Each number is 200 + 40 x the weight over its row's rms, rounded and kept within 0 to 999. Layers, rows and columns count from 0. The size before them is the row's rms in percent of the matrix's.

# layer 2 MLP down (transposed), 256x96, rms 0.107, rows 25-41, columns 0-95
099,199,225,237,289,189,202,242,177,154,207,210,237,214,214,204,163,214,200,155,116,339,205,160,201,205,232,94,167,183,204,179,219,241,215,152,194,228,136,225,260,201,237,209,207,245,144,289,220,185,204,239,159,182,217,179,136,223,147,175,199,197,185,207,188,158,236,207,208,111,227,268,199,186,166,199,193,133,149,220,196,238,198,211,237,183,226,144,198,192,98,216,202,230,230,262,164
100,253,234,202,206,186,217,173,175,219,230,220,263,180,179,146,163,195,188,239,224,230,131,220,173,191,261,270,173,209,206,201,148,291,245,213,241,181,159,63,186,190,235,253,176,226,264,218,212,185,255,198,247,235,227,175,246,204,206,196,182,131,99,166,150,215,205,207,242,244,125,168,250,202,224,148,213,175,247,210,163,208,156,173,234,165,170,233,123,247,229,204,154,244,156,195,218
106,186,190,218,143,220,178,106,148,195,226,130,287,202,194,189,226,213,102,222,255,199,207,232,189,194,186,212,217,169,256,181,137,151,165,278,236,225,238,203,142,255,181,266,250,183,157,192,261,273,107,203,198,200,128,179,189,211,206,238,240,234,268,171,186,149,184,149,182,223,183,247,254,199,193,228,142,229,215,249,232,198,255,169,174,244,202,150,228,163,178,169,204,195,245,156,219
092,238,149,265,132,213,229,195,149,249,245,192,176,175,224,115,194,197,221,121,225,260,162,191,206,182,245,186,262,195,200,269,156,231,153,266,200,173,204,203,189,163,234,221,214,224,174,124,218,209,148,263,169,245,193,162,151,188,210,290,216,236,144,259,203,206,271,222,243,188,245,222,172,292,241,292,192,169,275,211,186,182,211,171,220,217,124,206,210,180,203,200,242,165,164,209,193
109,181,184,264,241,178,255,167,233,205,274,186,182,144,123,253,265,204,242,190,184,255,194,200,214,194,193,209,226,208,248,232,192,251,158,225,186,227,132,166,232,243,173,193,227,222,116,243,231,155,244,254,163,218,196,189,162,189,203,190,165,301,255,206,242,200,203,204,133,163,201,206,206,260,203,227,241,190,229,212,158,175,174,116,178,300,201,162,161,252,123,192,245,296,200,213,187
090,194,168,140,220,204,99,199,156,209,88,101,210,258,219,118,291,171,142,194,199,226,214,177,225,213,145,214,218,190,209,234,189,169,194,206,204,182,188,223,157,214,176,174,193,244,202,182,219,222,179,209,197,182,141,167,145,241,251,206,130,127,207,131,204,194,158,205,276,146,240,261,157,159,140,172,180,207,202,204,166,229,148,226,167,192,315,177,217,181,217,222,181,221,179,174,204
114,212,223,108,146,197,215,200,194,203,298,206,200,218,157,184,220,169,181,208,205,205,214,149,139,207,200,195,103,257,253,259,192,196,190,199,211,188,159,160,164,260,219,219,295,214,170,214,156,153,236,229,187,182,185,284,189,155,223,237,255,220,167,155,259,223,212,161,121,160,186,204,156,163,181,142,245,154,140,204,230,141,207,166,212,207,186,196,208,205,245,205,213,246,259,267,97
116,226,206,184,186,157,133,190,167,236,199,249,155,230,277,234,182,176,206,220,249,254,227,174,250,140,241,174,220,128,156,225,128,234,206,165,227,266,125,128,215,227,145,208,284,171,245,195,245,189,191,204,239,143,215,189,162,163,141,155,205,195,164,169,168,245,190,204,99,257,262,191,223,187,235,244,219,224,132,212,207,161,169,195,153,170,135,189,246,192,151,222,154,191,172,241,162
115,187,211,123,187,219,167,214,212,145,222,163,188,208,237,294,150,220,173,224,262,226,201,198,144,212,225,180,232,203,262,258,229,229,187,202,166,199,156,214,210,264,153,255,199,177,234,149,254,215,164,150,226,247,234,153,199,176,136,163,264,264,144,117,240,227,160,210,198,104,188,231,237,228,221,170,223,223,290,166,184,210,216,102,213,112,182,196,155,204,208,163,209,164,218,209,177
093,253,207,235,242,185,238,214,241,182,255,196,171,206,232,165,236,176,164,218,224,204,195,262,184,136,209,237,188,224,256,164,274,234,209,183,286,207,164,196,145,221,208,245,243,269,211,236,211,176,218,183,173,205,179,264,202,146,285,219,177,216,230,223,255,212,190,170,244,122,237,248,189,206,265,116,216,212,229,132,143,228,147,304,215,276,177,224,199,244,135,196,127,191,204,186,175
104,267,190,234,180,200,198,136,229,176,209,167,195,204,218,121,197,201,279,265,159,206,262,253,116,152,221,163,231,187,219,170,283,234,122,215,199,155,230,211,180,193,249,304,280,172,185,190,210,136,141,184,229,167,230,202,232,165,252,200,232,206,234,170,231,109,212,204,192,219,199,203,224,172,185,179,205,147,180,141,229,246,185,160,243,205,197,253,212,117,174,147,210,199,128,184,177
089,159,161,278,196,169,256,210,160,232,204,183,246,201,231,248,264,187,184,230,186,130,160,157,214,193,234,161,141,275,177,182,175,218,152,195,253,224,137,120,151,220,194,259,232,175,243,204,98,214,134,181,218,177,237,214,192,192,161,198,270,271,220,178,188,130,193,209,239,197,210,190,214,150,175,241,122,187,236,167,197,229,201,281,197,218,117,246,210,172,223,219,130,254,191,235,205
107,191,212,255,233,233,166,173,209,207,174,199,189,201,215,255,234,193,150,197,236,205,104,202,148,197,254,185,224,183,166,144,146,276,249,149,159,168,218,202,250,232,169,192,186,239,211,216,171,265,183,208,78,125,164,263,171,233,230,200,184,248,212,179,109,146,165,187,173,224,225,170,208,212,252,254,274,205,248,167,172,178,233,273,230,190,246,284,217,224,184,174,144,211,254,178,190
101,153,196,147,146,238,242,215,138,172,246,227,163,252,154,161,144,266,148,237,252,131,181,218,211,221,268,207,217,208,248,175,223,245,206,194,158,200,167,119,179,230,204,197,214,224,145,213,174,205,267,206,244,238,182,212,212,197,192,219,220,208,140,229,196,194,237,218,195,245,225,252,289,117,174,151,200,118,242,241,186,203,160,198,240,148,74,224,179,190,155,182,142,186,242,228,204
098,212,185,193,164,197,151,117,176,275,230,165,217,199,227,200,122,190,178,229,207,173,241,250,238,217,241,213,196,195,214,151,110,239,252,230,153,159,120,172,219,156,175,259,198,236,242,135,308,215,284,155,187,223,165,298,250,154,229,151,147,143,185,213,192,234,257,221,223,216,203,233,144,192,192,184,151,231,221,244,230,199,159,237,216,167,218,194,225,166,216,224,157,233,252,200,203
090,217,258,268,173,178,166,169,194,175,214,200,202,91,183,261,236,165,185,179,285,165,169,216,201,289,144,234,191,197,273,161,237,141,234,177,206,120,210,194,176,198,219,172,137,240,191,217,289,213,241,244,161,108,193,148,178,154,247,294,219,174,149,289,135,222,214,204,189,183,178,141,201,235,228,212,197,206,203,205,167,232,214,202,196,192,177,185,257,222,188,228,175,172,231,177,227
082,160,118,204,160,237,212,246,210,161,236,151,223,143,195,222,292,152,197,202,199,201,269,159,194,183,192,193,183,225,216,156,206,266,199,170,231,146,224,105,207,245,245,197,233,270,182,279,206,191,210,288,224,146,219,209,182,153,240,273,182,178,218,216,202,183,152,263,256,201,152,217,271,190,274,195,143,192,92,142,235,201,198,242,198,264,228,218,192,196,177,216,212,190,227,201,178
# layer 2 MLP up, 256x96, rms 0.116, rows 26-42, columns 0-95
099,183,211,155,142,215,248,258,183,264,161,203,187,146,120,190,207,212,209,143,227,146,229,258,228,248,184,229,142,226,142,245,184,178,130,183,244,179,277,286,187,217,155,175,146,227,213,191,257,184,192,281,170,257,249,261,213,216,242,170,210,269,216,256,231,191,265,209,187,167,181,139,191,227,197,166,170,208,192,234,202,254,277,249,249,198,204,249,217,171,259,191,201,200,249,250,215
098,231,214,232,174,311,153,286,212,216,188,243,209,228,163,189,200,151,251,203,157,160,153,188,192,194,171,194,190,185,128,221,266,230,154,158,218,250,210,217,166,181,250,210,205,191,197,163,169,213,260,187,246,182,262,181,208,206,259,167,198,122,219,209,197,224,241,208,200,215,198,214,115,224,223,186,313,252,94,137,182,172,122,196,162,147,228,211,242,231,210,187,262,179,198,220,263
091,165,230,137,224,228,180,276,239,201,154,210,201,195,213,285,182,179,162,240,261,158,199,186,202,214,150,169,194,176,272,162,268,189,212,217,199,237,238,174,247,190,240,185,191,254,176,174,197,236,260,126,268,248,185,282,227,224,179,152,205,217,254,194,125,168,155,233,264,254,202,212,262,175,198,141,284,199,112,136,233,204,283,193,219,180,171,179,194,201,193,253,204,244,219,202,226
105,202,232,262,149,194,157,190,197,170,262,227,176,196,232,201,186,173,175,228,276,126,210,236,216,208,242,142,198,274,212,208,196,159,241,199,213,181,196,297,229,220,159,203,152,211,294,181,166,165,207,177,243,250,212,175,268,142,209,165,196,70,200,207,238,221,180,164,285,234,168,200,200,159,181,130,170,195,198,161,293,217,217,228,206,178,202,159,269,235,256,156,214,152,217,218,194
095,215,202,229,183,249,147,163,261,248,241,205,143,173,240,183,159,226,248,146,193,103,142,117,129,135,249,187,224,231,204,235,276,192,179,138,228,157,227,124,237,217,202,204,208,174,169,243,136,223,216,218,186,168,235,259,174,217,240,192,211,203,190,194,149,192,196,195,129,172,263,144,230,245,265,173,207,203,205,219,120,172,225,143,201,227,169,225,205,183,169,239,292,238,230,223,191
103,251,232,166,194,78,239,202,172,133,146,208,120,172,121,183,256,213,166,196,164,238,197,172,217,193,222,216,228,149,197,239,176,186,237,115,110,218,186,288,260,209,203,179,197,239,211,148,207,192,228,220,215,242,184,226,228,220,128,224,175,248,192,214,216,241,180,186,213,158,212,238,153,214,202,203,233,144,194,212,153,306,272,214,147,193,219,197,179,198,146,194,198,228,193,214,293
110,181,210,244,247,168,138,187,272,256,282,201,299,243,253,229,235,281,149,217,206,190,180,195,126,214,251,175,219,140,215,189,166,181,149,254,191,232,206,176,186,179,215,239,212,183,186,214,155,174,178,209,304,219,169,191,171,208,176,175,255,194,174,164,199,260,244,216,253,227,202,234,223,205,234,128,241,214,236,252,198,148,127,158,185,166,153,221,254,204,105,236,216,173,181,187,253
112,218,232,210,252,153,153,248,167,275,216,184,229,181,196,205,267,203,255,204,239,172,185,154,208,243,179,126,220,201,101,239,213,234,203,264,166,154,227,243,135,166,248,181,185,167,167,219,172,204,201,216,162,209,148,171,168,300,210,282,218,189,144,216,162,231,244,272,178,260,126,224,190,269,217,232,117,197,178,193,148,173,195,232,191,185,208,168,281,195,224,242,235,204,215,153,177
093,161,209,173,201,213,254,197,187,250,167,210,222,174,172,164,200,228,198,198,122,210,231,191,179,179,242,153,188,267,212,202,235,211,174,260,170,285,239,201,203,176,174,221,208,235,151,190,301,250,215,200,162,254,146,199,163,204,210,230,296,140,223,182,162,218,187,242,204,145,99,217,256,141,257,128,216,132,181,269,184,222,263,177,211,173,187,240,218,204,234,188,274,142,260,161,231
101,250,159,206,138,145,211,165,226,140,170,189,191,215,186,204,198,106,257,178,229,203,150,247,237,223,237,114,221,207,147,231,212,198,231,164,178,165,206,244,190,243,221,98,179,156,227,189,257,241,256,190,214,139,149,216,201,200,222,199,202,175,261,164,139,223,234,246,261,215,217,242,233,220,237,248,170,161,201,189,208,108,293,123,163,192,167,210,125,247,186,144,188,202,208,174,215
099,236,262,187,243,243,229,188,160,162,210,179,183,195,173,193,113,158,214,135,149,263,236,224,198,200,143,221,259,247,250,204,164,214,209,161,82,161,276,245,223,238,243,155,180,135,153,169,228,166,220,216,272,171,157,199,221,213,179,217,189,145,170,226,260,182,224,212,169,217,236,256,180,203,245,203,258,248,104,164,242,158,285,211,221,149,249,223,215,171,199,200,194,228,215,206,183
105,176,152,234,187,177,159,139,187,146,229,276,144,170,216,269,203,170,182,210,242,157,208,169,305,135,155,163,208,152,210,186,159,201,264,157,236,159,251,171,166,199,159,211,161,272,213,222,292,153,237,193,257,170,239,152,213,212,245,186,203,133,197,149,219,193,175,233,125,155,202,202,209,189,239,142,156,210,131,221,206,202,201,148,123,149,212,179,142,175,206,243,192,158,201,231,176
097,182,191,211,164,201,175,252,208,146,162,149,267,146,177,176,189,203,232,184,147,247,274,205,237,130,181,211,234,210,207,200,207,211,98,247,189,124,236,268,183,112,203,182,170,180,164,250,200,171,163,213,170,224,213,226,156,220,198,211,190,160,267,176,140,258,193,221,216,159,197,162,146,175,250,278,171,316,203,208,278,158,239,191,189,172,205,201,235,180,176,280,236,150,201,231,193
092,183,184,174,222,211,233,243,235,199,161,167,284,187,235,221,228,123,261,183,180,256,148,66,158,227,153,188,230,189,178,187,176,95,220,199,190,209,288,264,191,223,154,226,210,226,143,265,188,243,127,194,223,192,201,241,152,169,187,201,169,267,171,223,210,168,171,201,232,250,195,244,200,245,192,186,217,187,182,138,190,165,220,206,137,278,230,220,219,192,178,159,225,157,166,249,256
094,138,179,212,168,220,191,193,144,175,199,187,189,247,140,138,182,211,266,153,157,174,258,150,217,99,195,174,178,161,185,184,152,179,270,295,212,273,206,209,238,192,234,165,201,245,241,129,197,178,223,221,154,173,191,314,145,247,185,208,175,208,220,230,250,173,241,257,220,261,226,171,253,180,212,159,245,170,155,218,228,193,203,211,123,160,240,215,200,203,170,190,201,120,194,216,253
097,234,246,210,217,204,272,182,197,197,115,231,225,195,222,145,160,250,219,151,261,220,145,260,156,256,191,160,183,190,239,193,227,281,204,263,137,236,199,195,163,218,184,217,224,126,235,126,167,193,221,156,246,271,146,250,177,221,155,188,251,153,234,204,206,149,180,121,149,191,144,226,228,205,151,220,201,193,237,187,140,276,188,180,185,160,173,166,217,247,231,192,203,195,120,246,248
100,237,227,190,171,218,230,189,151,228,115,145,182,253,197,125,236,145,232,220,256,188,219,192,211,247,298,202,204,104,147,174,205,207,240,204,157,155,143,202,147,178,172,212,132,216,197,275,206,206,169,217,218,219,235,158,245,239,220,220,196,197,217,204,162,179,196,184,225,233,201,244,222,245,181,211,148,215,195,158,255,201,178,176,150,337,182,239,144,287,163,208,219,166,210,148,153